Weights of a small transformer language model.
Size: 12 layers, 2 heads of 64 (1 for keys and values), MLP 320 SwiGLU, vocabulary 8192, 4.17M parameters.
Training: a variant of SOAP for these matrices, 110M tokens.
Each number is 50 + 10 x the weight over the matrix's rms, rounded and kept within 0 to 99. Layers, rows and columns count from 0.

# layer 9 attention output (transposed), 128x128, rms 0.117, rows 44-52,108-116, columns 0-127
34 43 64 50 51 50 48 63 61 33 20 65 55 53 56 34 43 35 55 28 49 62 50 50 52 53 30 63 38 49 49 46 53 48 57 56 37 28 47 47 54 63 54 40 51 41 66 41 19 58 40 61 66 35 42 48 34 52 49 43 46 55 39 43 42 51 55 71 63 51 65 59 67 44 56 45 64 62 35 58 49 40 35 46 51 38 53 21 66 52 45 59 51 41 47 45 55 61 49 46 40 51 45 47 73 29 54 55 53 51 43 40 53 41 46 56 27 37 44 52 51 55 29 57 69 53 47 55
50 44 34 54 42 49 43 52 63 42 54 56 35 48 55 38 49 50 53 67 58 40 64 47 54 44 41 48 48 43 68 58 58 63 50 45 37 52 28 51 35 61 41 48 73 56 36 68 60 60 49 65 48 39 54 53 36 69 46 49 52 33 55 43 41 45 59 54 51 54 61 24 67 37 48 47 62 53 49 54 46 47 49 57 40 62 47 27 51 53 36 55 55 52 44 50 42 59 46 50 44 41 48 37 44 34 50 37 25 44 52 56 41 65 56 61 56 59 63 52 51 53 54 39 38 69 41 49
79 40 50 69 57 63 50 51 53 46 50 42 64 46 54 62 60 44 54 65 58 43 48 60 61 54 56 61 42 46 60 37 41 45 44 48 66 61 37 50 53 44 58 56 46 56 43 30 62 45 55 23 38 51 59 68 54 38 56 54 35 59 27 48 64 63 73 26 37 59 44 39 67 54 30 59 55 43 43 56 49 39 61 28 54 63 52 57 49 44 71 40 30 35 45 46 55 64 45 59 59 49 52 48 30 32 53 63 63 50 48 47 55 41 32 65 44 53 55 60 50 38 48 53 60 47 49 44
57 41 64 29 55 51 60 56 43 34 54 62 60 42 58 76 41 72 54 46 47 60 57 72 68 48 57 21 24 52 51 29 66 48 59 68 34 45 37 55 61 48 48 29 61 53 42 50 44 66 70 45 45 22 70 36 58 47 55 44 39 47 40 46 48 54 56 57 66 69 49 40 61 30 35 64 70 41 50 50 60 51 51 44 39 56 62 23 35 32 59 46 52 43 61 38 72 61 27 49 39 48 59 50 59 49 48 54 60 31 50 78 34 23 50 63 46 59 41 26 50 53 44 59 46 62 56 32
62 65 41 46 55 42 57 65 55 40 39 66 60 68 57 67 48 54 48 56 46 54 48 37 41 50 42 49 40 56 40 35 52 33 56 71 49 33 43 64 37 48 49 61 57 49 40 31 70 55 59 58 38 54 45 39 50 54 44 50 69 69 42 47 36 43 46 30 38 51 46 43 63 43 41 54 47 58 33 40 67 43 41 59 80 53 48 55 50 53 61 51 54 55 48 33 47 64 48 55 60 60 61 57 25 60 60 43 66 49 45 51 62 42 48 54 58 48 54 37 51 70 41 44 60 48 47 53
49 58 60 43 39 43 64 55 70 35 51 30 51 75 48 60 48 48 49 33 61 35 37 62 49 55 53 49 46 33 53 71 42 48 48 41 39 57 43 56 48 42 58 61 55 54 39 42 38 51 45 43 37 62 71 75 54 57 55 53 53 51 39 54 52 53 43 47 53 61 54 42 44 53 48 61 38 56 42 49 56 49 47 60 78 49 47 79 38 51 46 36 55 35 53 58 51 45 48 42 33 39 35 59 58 67 52 55 63 46 30 62 43 62 56 60 56 47 64 40 59 53 51 43 59 48 48 61
32 57 49 47 60 48 49 37 32 67 35 63 72 38 53 49 49 48 50 67 46 80 55 57 48 42 51 50 58 45 35 34 57 54 58 46 64 66 69 59 42 37 84 58 38 46 55 72 42 57 45 70 40 50 50 50 59 55 62 61 68 45 57 49 29 41 59 47 59 51 61 70 44 60 72 57 51 39 47 39 69 65 56 31 64 66 46 41 64 39 58 52 57 43 42 55 52 55 56 51 37 43 46 65 47 68 46 59 42 42 55 57 49 47 82 44 48 61 47 57 36 58 68 32 27 46 44 36
57 65 57 62 65 45 60 56 53 55 62 45 57 68 42 64 57 53 43 32 52 60 48 38 52 48 55 56 40 56 34 21 50 50 54 45 17 45 40 51 46 64 45 49 41 54 61 38 40 40 51 50 58 46 44 56 48 63 62 56 62 39 59 49 48 52 48 47 41 67 34 44 55 57 59 56 22 38 48 51 47 58 36 49 51 70 50 54 49 56 43 57 43 43 71 34 63 33 55 56 50 52 67 52 50 57 35 67 44 48 72 64 59 22 58 70 52 62 64 56 46 67 58 57 62 56 65 64
54 51 64 65 57 53 36 39 58 59 51 63 51 57 49 53 40 56 82 60 49 46 75 45 49 48 58 49 33 55 71 55 54 43 55 61 57 34 32 42 51 51 46 33 55 57 72 49 92 44 57 59 59 50 51 50 39 46 37 46 43 57 51 41 38 49 65 33 46 60 44 58 43 32 54 50 36 45 55 71 51 46 53 28 51 59 48 45 34 56 42 38 29 44 69 54 38 47 41 60 46 54 45 44 61 54 37 54 41 59 67 63 51 74 46 64 44 42 49 46 48 48 65 53 37 47 45 45
63 44 55 53 47 58 38 54 48 69 58 40 51 42 44 59 57 50 44 57 52 47 45 55 47 54 55 39 78 49 53 56 51 49 45 51 46 49 49 48 46 40 25 59 54 74 48 53 66 49 59 37 45 61 52 64 49 56 45 60 59 50 44 57 55 51 55 36 42 39 42 64 39 61 49 57 44 49 55 51 54 60 58 49 58 52 49 58 36 50 50 48 52 56 49 52 45 49 52 68 74 45 56 47 31 67 41 28 53 40 53 30 42 64 62 52 55 72 44 41 63 44 63 45 56 56 47 42
64 56 74 38 45 39 62 48 37 41 42 54 54 52 48 57 68 54 57 28 41 38 48 44 46 70 40 59 46 45 51 34 48 47 42 68 57 39 56 54 55 45 55 49 44 50 64 40 51 55 46 45 57 47 46 65 61 43 53 41 45 62 41 58 45 64 43 44 53 47 49 58 40 42 54 59 35 55 50 41 63 55 53 39 65 36 44 63 67 47 70 52 46 76 56 67 67 58 59 49 55 48 61 67 45 65 63 65 65 53 40 51 49 34 43 60 55 60 33 53 52 59 59 62 61 36 55 42
53 56 59 50 52 36 36 56 48 47 55 73 44 52 50 45 42 57 60 40 61 62 50 45 53 46 47 34 52 46 35 63 65 59 47 65 52 56 57 63 47 59 52 46 49 39 51 38 50 50 29 66 59 48 59 42 46 62 46 52 60 46 58 49 43 43 44 57 65 56 42 55 38 36 15 47 59 60 56 43 62 65 45 64 44 51 48 59 57 64 30 49 54 68 46 47 40 40 65 53 34 54 51 54 42 59 48 50 54 53 52 50 54 62 52 35 64 56 48 50 50 51 42 53 31 47 55 54
34 61 44 64 55 52 40 52 57 52 48 39 53 39 32 40 59 36 40 44 45 42 51 40 48 37 42 64 79 44 58 68 40 50 40 46 57 66 61 44 43 44 62 67 40 51 53 47 27 48 41 54 50 62 50 55 41 63 28 56 66 54 47 51 53 48 52 51 49 41 51 39 49 56 70 48 26 54 40 63 47 50 32 52 64 53 51 61 53 66 37 36 55 35 36 61 32 59 64 63 63 50 39 47 38 52 45 51 51 53 49 32 63 73 53 60 55 47 56 64 48 42 50 46 59 38 28 49
45 43 81 55 52 60 62 52 35 65 57 41 46 47 58 49 54 43 29 49 53 50 43 42 62 51 59 52 51 32 52 69 44 68 36 52 46 59 32 34 59 57 50 49 53 47 46 51 51 37 54 50 48 49 57 61 45 60 52 48 43 49 43 64 41 59 52 51 60 73 49 63 48 65 50 46 48 45 63 50 35 48 49 41 40 51 50 56 52 37 49 43 47 43 68 38 51 35 50 48 42 34 48 48 69 48 50 61 42 67 45 58 50 47 35 55 35 53 52 55 60 34 63 46 48 60 50 52
43 43 52 65 65 48 49 51 29 71 39 68 53 35 59 50 44 55 54 61 36 55 56 55 66 50 42 44 46 52 49 40 56 55 48 71 47 40 45 26 47 62 53 46 49 52 52 52 65 61 57 61 52 46 46 34 43 46 53 54 38 57 59 47 48 53 54 47 63 46 35 60 50 44 55 49 58 44 57 46 42 45 36 27 37 46 45 38 66 35 38 66 35 57 38 30 55 52 55 55 56 68 58 43 34 46 65 35 42 37 70 68 35 36 29 52 46 44 47 55 41 65 38 50 42 52 46 50
54 50 54 51 46 54 55 46 54 53 48 50 34 57 67 52 55 36 57 53 43 43 46 62 60 44 52 43 41 55 58 43 49 48 40 70 51 37 40 37 53 45 30 51 70 63 56 33 52 51 58 53 39 46 47 47 40 54 44 36 47 68 54 59 56 44 53 52 50 41 42 48 49 46 44 46 60 42 54 61 37 40 48 67 42 30 49 42 33 61 38 47 32 59 50 38 64 39 47 57 68 63 57 30 58 41 51 53 51 67 50 36 48 57 26 42 51 46 54 44 51 41 39 68 73 53 44 49
53 33 47 33 44 50 67 52 41 65 42 61 53 46 65 37 51 43 55 46 42 29 55 63 54 60 48 44 53 44 59 67 52 43 64 75 59 35 48 47 48 47 58 54 66 47 47 56 38 46 43 63 39 51 61 46 51 43 48 40 48 53 52 39 53 40 44 65 61 51 49 56 59 47 32 56 64 51 37 47 43 42 50 44 53 40 46 30 54 31 59 47 53 37 61 68 50 65 59 47 55 59 41 52 59 49 56 43 60 52 48 45 44 57 47 46 43 44 50 42 47 36 49 51 51 48 46 58
41 68 50 45 62 56 50 49 39 49 52 30 54 53 42 41 59 54 27 42 44 71 47 81 51 48 43 57 55 49 27 30 57 67 65 38 40 38 43 53 52 47 49 53 46 51 50 46 38 55 34 33 39 59 57 41 68 44 56 62 46 29 55 60 59 33 43 65 66 45 62 49 55 58 37 48 61 43 47 53 40 33 69 48 54 31 76 46 67 39 42 64 66 52 47 42 69 48 56 45 77 44 49 50 29 42 43 51 47 48 35 36 42 31 46 35 43 47 45 62 64 33 42 51 54 61 50 46
# layer 9 attention value, 64x128, rms 0.11, rows 45-52, columns 0-127
59 74 57 52 44 68 39 52 50 43 43 29 51 49 47 50 68 46 54 61 56 54 49 49 49 58 51 44 48 40 36 54 41 31 51 44 39 63 34 62 56 58 43 49 37 43 60 53 55 48 55 64 49 38 43 40 50 65 57 51 64 55 67 51 48 35 53 56 49 39 51 52 68 61 49 75 52 57 48 35 46 48 53 49 39 67 34 44 50 41 53 61 54 68 54 65 45 65 65 43 68 52 64 49 47 51 41 46 59 41 48 51 72 49 41 50 38 34 52 48 57 54 41 50 48 46 61 50
51 52 55 52 48 38 43 25 57 41 65 50 58 51 52 53 69 61 47 48 51 53 42 43 63 41 63 43 55 52 47 42 47 59 35 46 52 48 72 45 42 54 44 65 64 51 41 36 39 41 49 45 44 58 54 55 52 30 33 54 64 38 44 64 45 55 42 69 51 58 54 38 46 55 48 54 50 58 22 67 61 32 46 54 39 57 50 46 47 66 65 65 58 54 55 59 51 53 53 54 40 31 50 33 44 61 70 44 36 48 47 51 31 45 51 65 49 25 42 49 40 49 47 55 54 42 42 34
51 41 24 65 57 53 42 50 44 21 50 57 49 43 51 61 56 51 47 48 56 33 63 61 45 45 66 51 21 60 43 53 56 41 42 49 54 36 56 55 51 52 65 56 43 57 48 47 51 47 56 60 28 58 36 66 61 44 49 31 50 56 52 38 58 47 56 77 42 41 54 23 70 38 47 81 48 47 57 50 57 60 33 53 35 42 55 65 50 81 52 51 53 30 51 43 58 38 51 67 57 75 53 42 57 24 68 70 64 48 53 67 56 51 28 61 43 63 49 45 59 46 45 57 50 48 54 51
53 44 53 37 47 45 52 54 57 29 56 33 55 57 55 50 51 59 50 47 45 61 44 43 39 69 48 59 57 56 57 60 48 38 50 47 49 46 47 61 40 49 57 36 52 53 31 38 56 53 37 31 63 43 40 54 75 49 24 53 57 33 37 49 50 34 46 52 33 61 46 43 47 45 41 53 55 73 42 46 44 54 52 55 47 58 59 40 59 46 51 59 33 52 56 34 52 51 41 50 55 53 51 65 49 62 58 80 47 49 49 59 47 49 57 49 44 62 32 61 61 59 58 58 45 49 44 51
48 57 43 49 34 44 38 45 61 55 55 37 46 67 68 64 51 54 59 69 50 55 30 48 69 55 62 72 57 74 49 57 54 50 46 58 37 76 62 61 48 68 52 31 45 59 47 60 43 32 34 42 33 61 73 35 54 44 58 52 48 42 40 54 44 42 40 31 49 61 50 51 59 57 60 45 50 72 57 42 53 64 44 50 46 36 43 58 53 55 55 37 65 55 61 46 50 53 28 45 58 42 47 47 47 64 64 60 40 45 37 63 44 61 44 37 43 47 42 30 71 42 52 46 43 48 60 37
63 48 68 57 51 68 40 73 65 44 58 50 73 39 50 45 27 55 55 59 65 37 54 54 34 49 49 56 40 52 39 36 55 52 59 44 56 51 66 39 66 48 54 43 50 48 52 53 47 55 38 59 51 40 45 40 62 55 35 49 50 25 47 52 71 59 66 32 47 58 45 32 47 38 62 45 50 49 51 42 59 62 37 77 53 39 65 47 63 35 53 45 63 64 34 44 47 42 60 40 62 67 36 55 67 69 46 39 44 39 60 70 56 68 41 60 53 54 62 36 54 50 66 49 50 37 48 46
53 43 55 47 39 35 61 43 56 47 56 46 63 72 45 47 75 40 42 46 49 52 56 49 67 51 58 55 43 31 60 53 54 57 44 47 52 56 46 40 59 55 45 29 27 75 39 54 42 41 62 39 52 49 50 42 60 52 49 56 60 43 55 40 48 48 40 37 61 61 42 54 72 44 39 61 42 48 44 50 51 56 47 69 33 57 52 55 55 45 49 56 52 51 42 33 55 40 54 49 64 65 52 52 71 49 46 69 42 51 48 50 37 54 51 46 50 44 58 60 45 35 47 54 43 68 59 34
66 46 47 46 52 44 41 47 59 48 46 56 68 42 71 58 65 45 60 63 78 39 64 54 55 45 58 46 41 28 54 62 55 65 36 47 50 43 46 46 51 61 38 49 43 57 23 51 32 38 63 60 57 27 47 50 49 28 69 56 71 55 61 50 55 43 40 56 44 48 64 66 44 46 47 45 62 73 70 67 60 34 48 41 59 56 40 24 44 57 45 30 33 76 50 37 45 43 54 58 41 39 53 56 52 48 44 35 54 45 38 48 41 39 45 54 50 59 58 41 41 43 75 39 54 57 48 50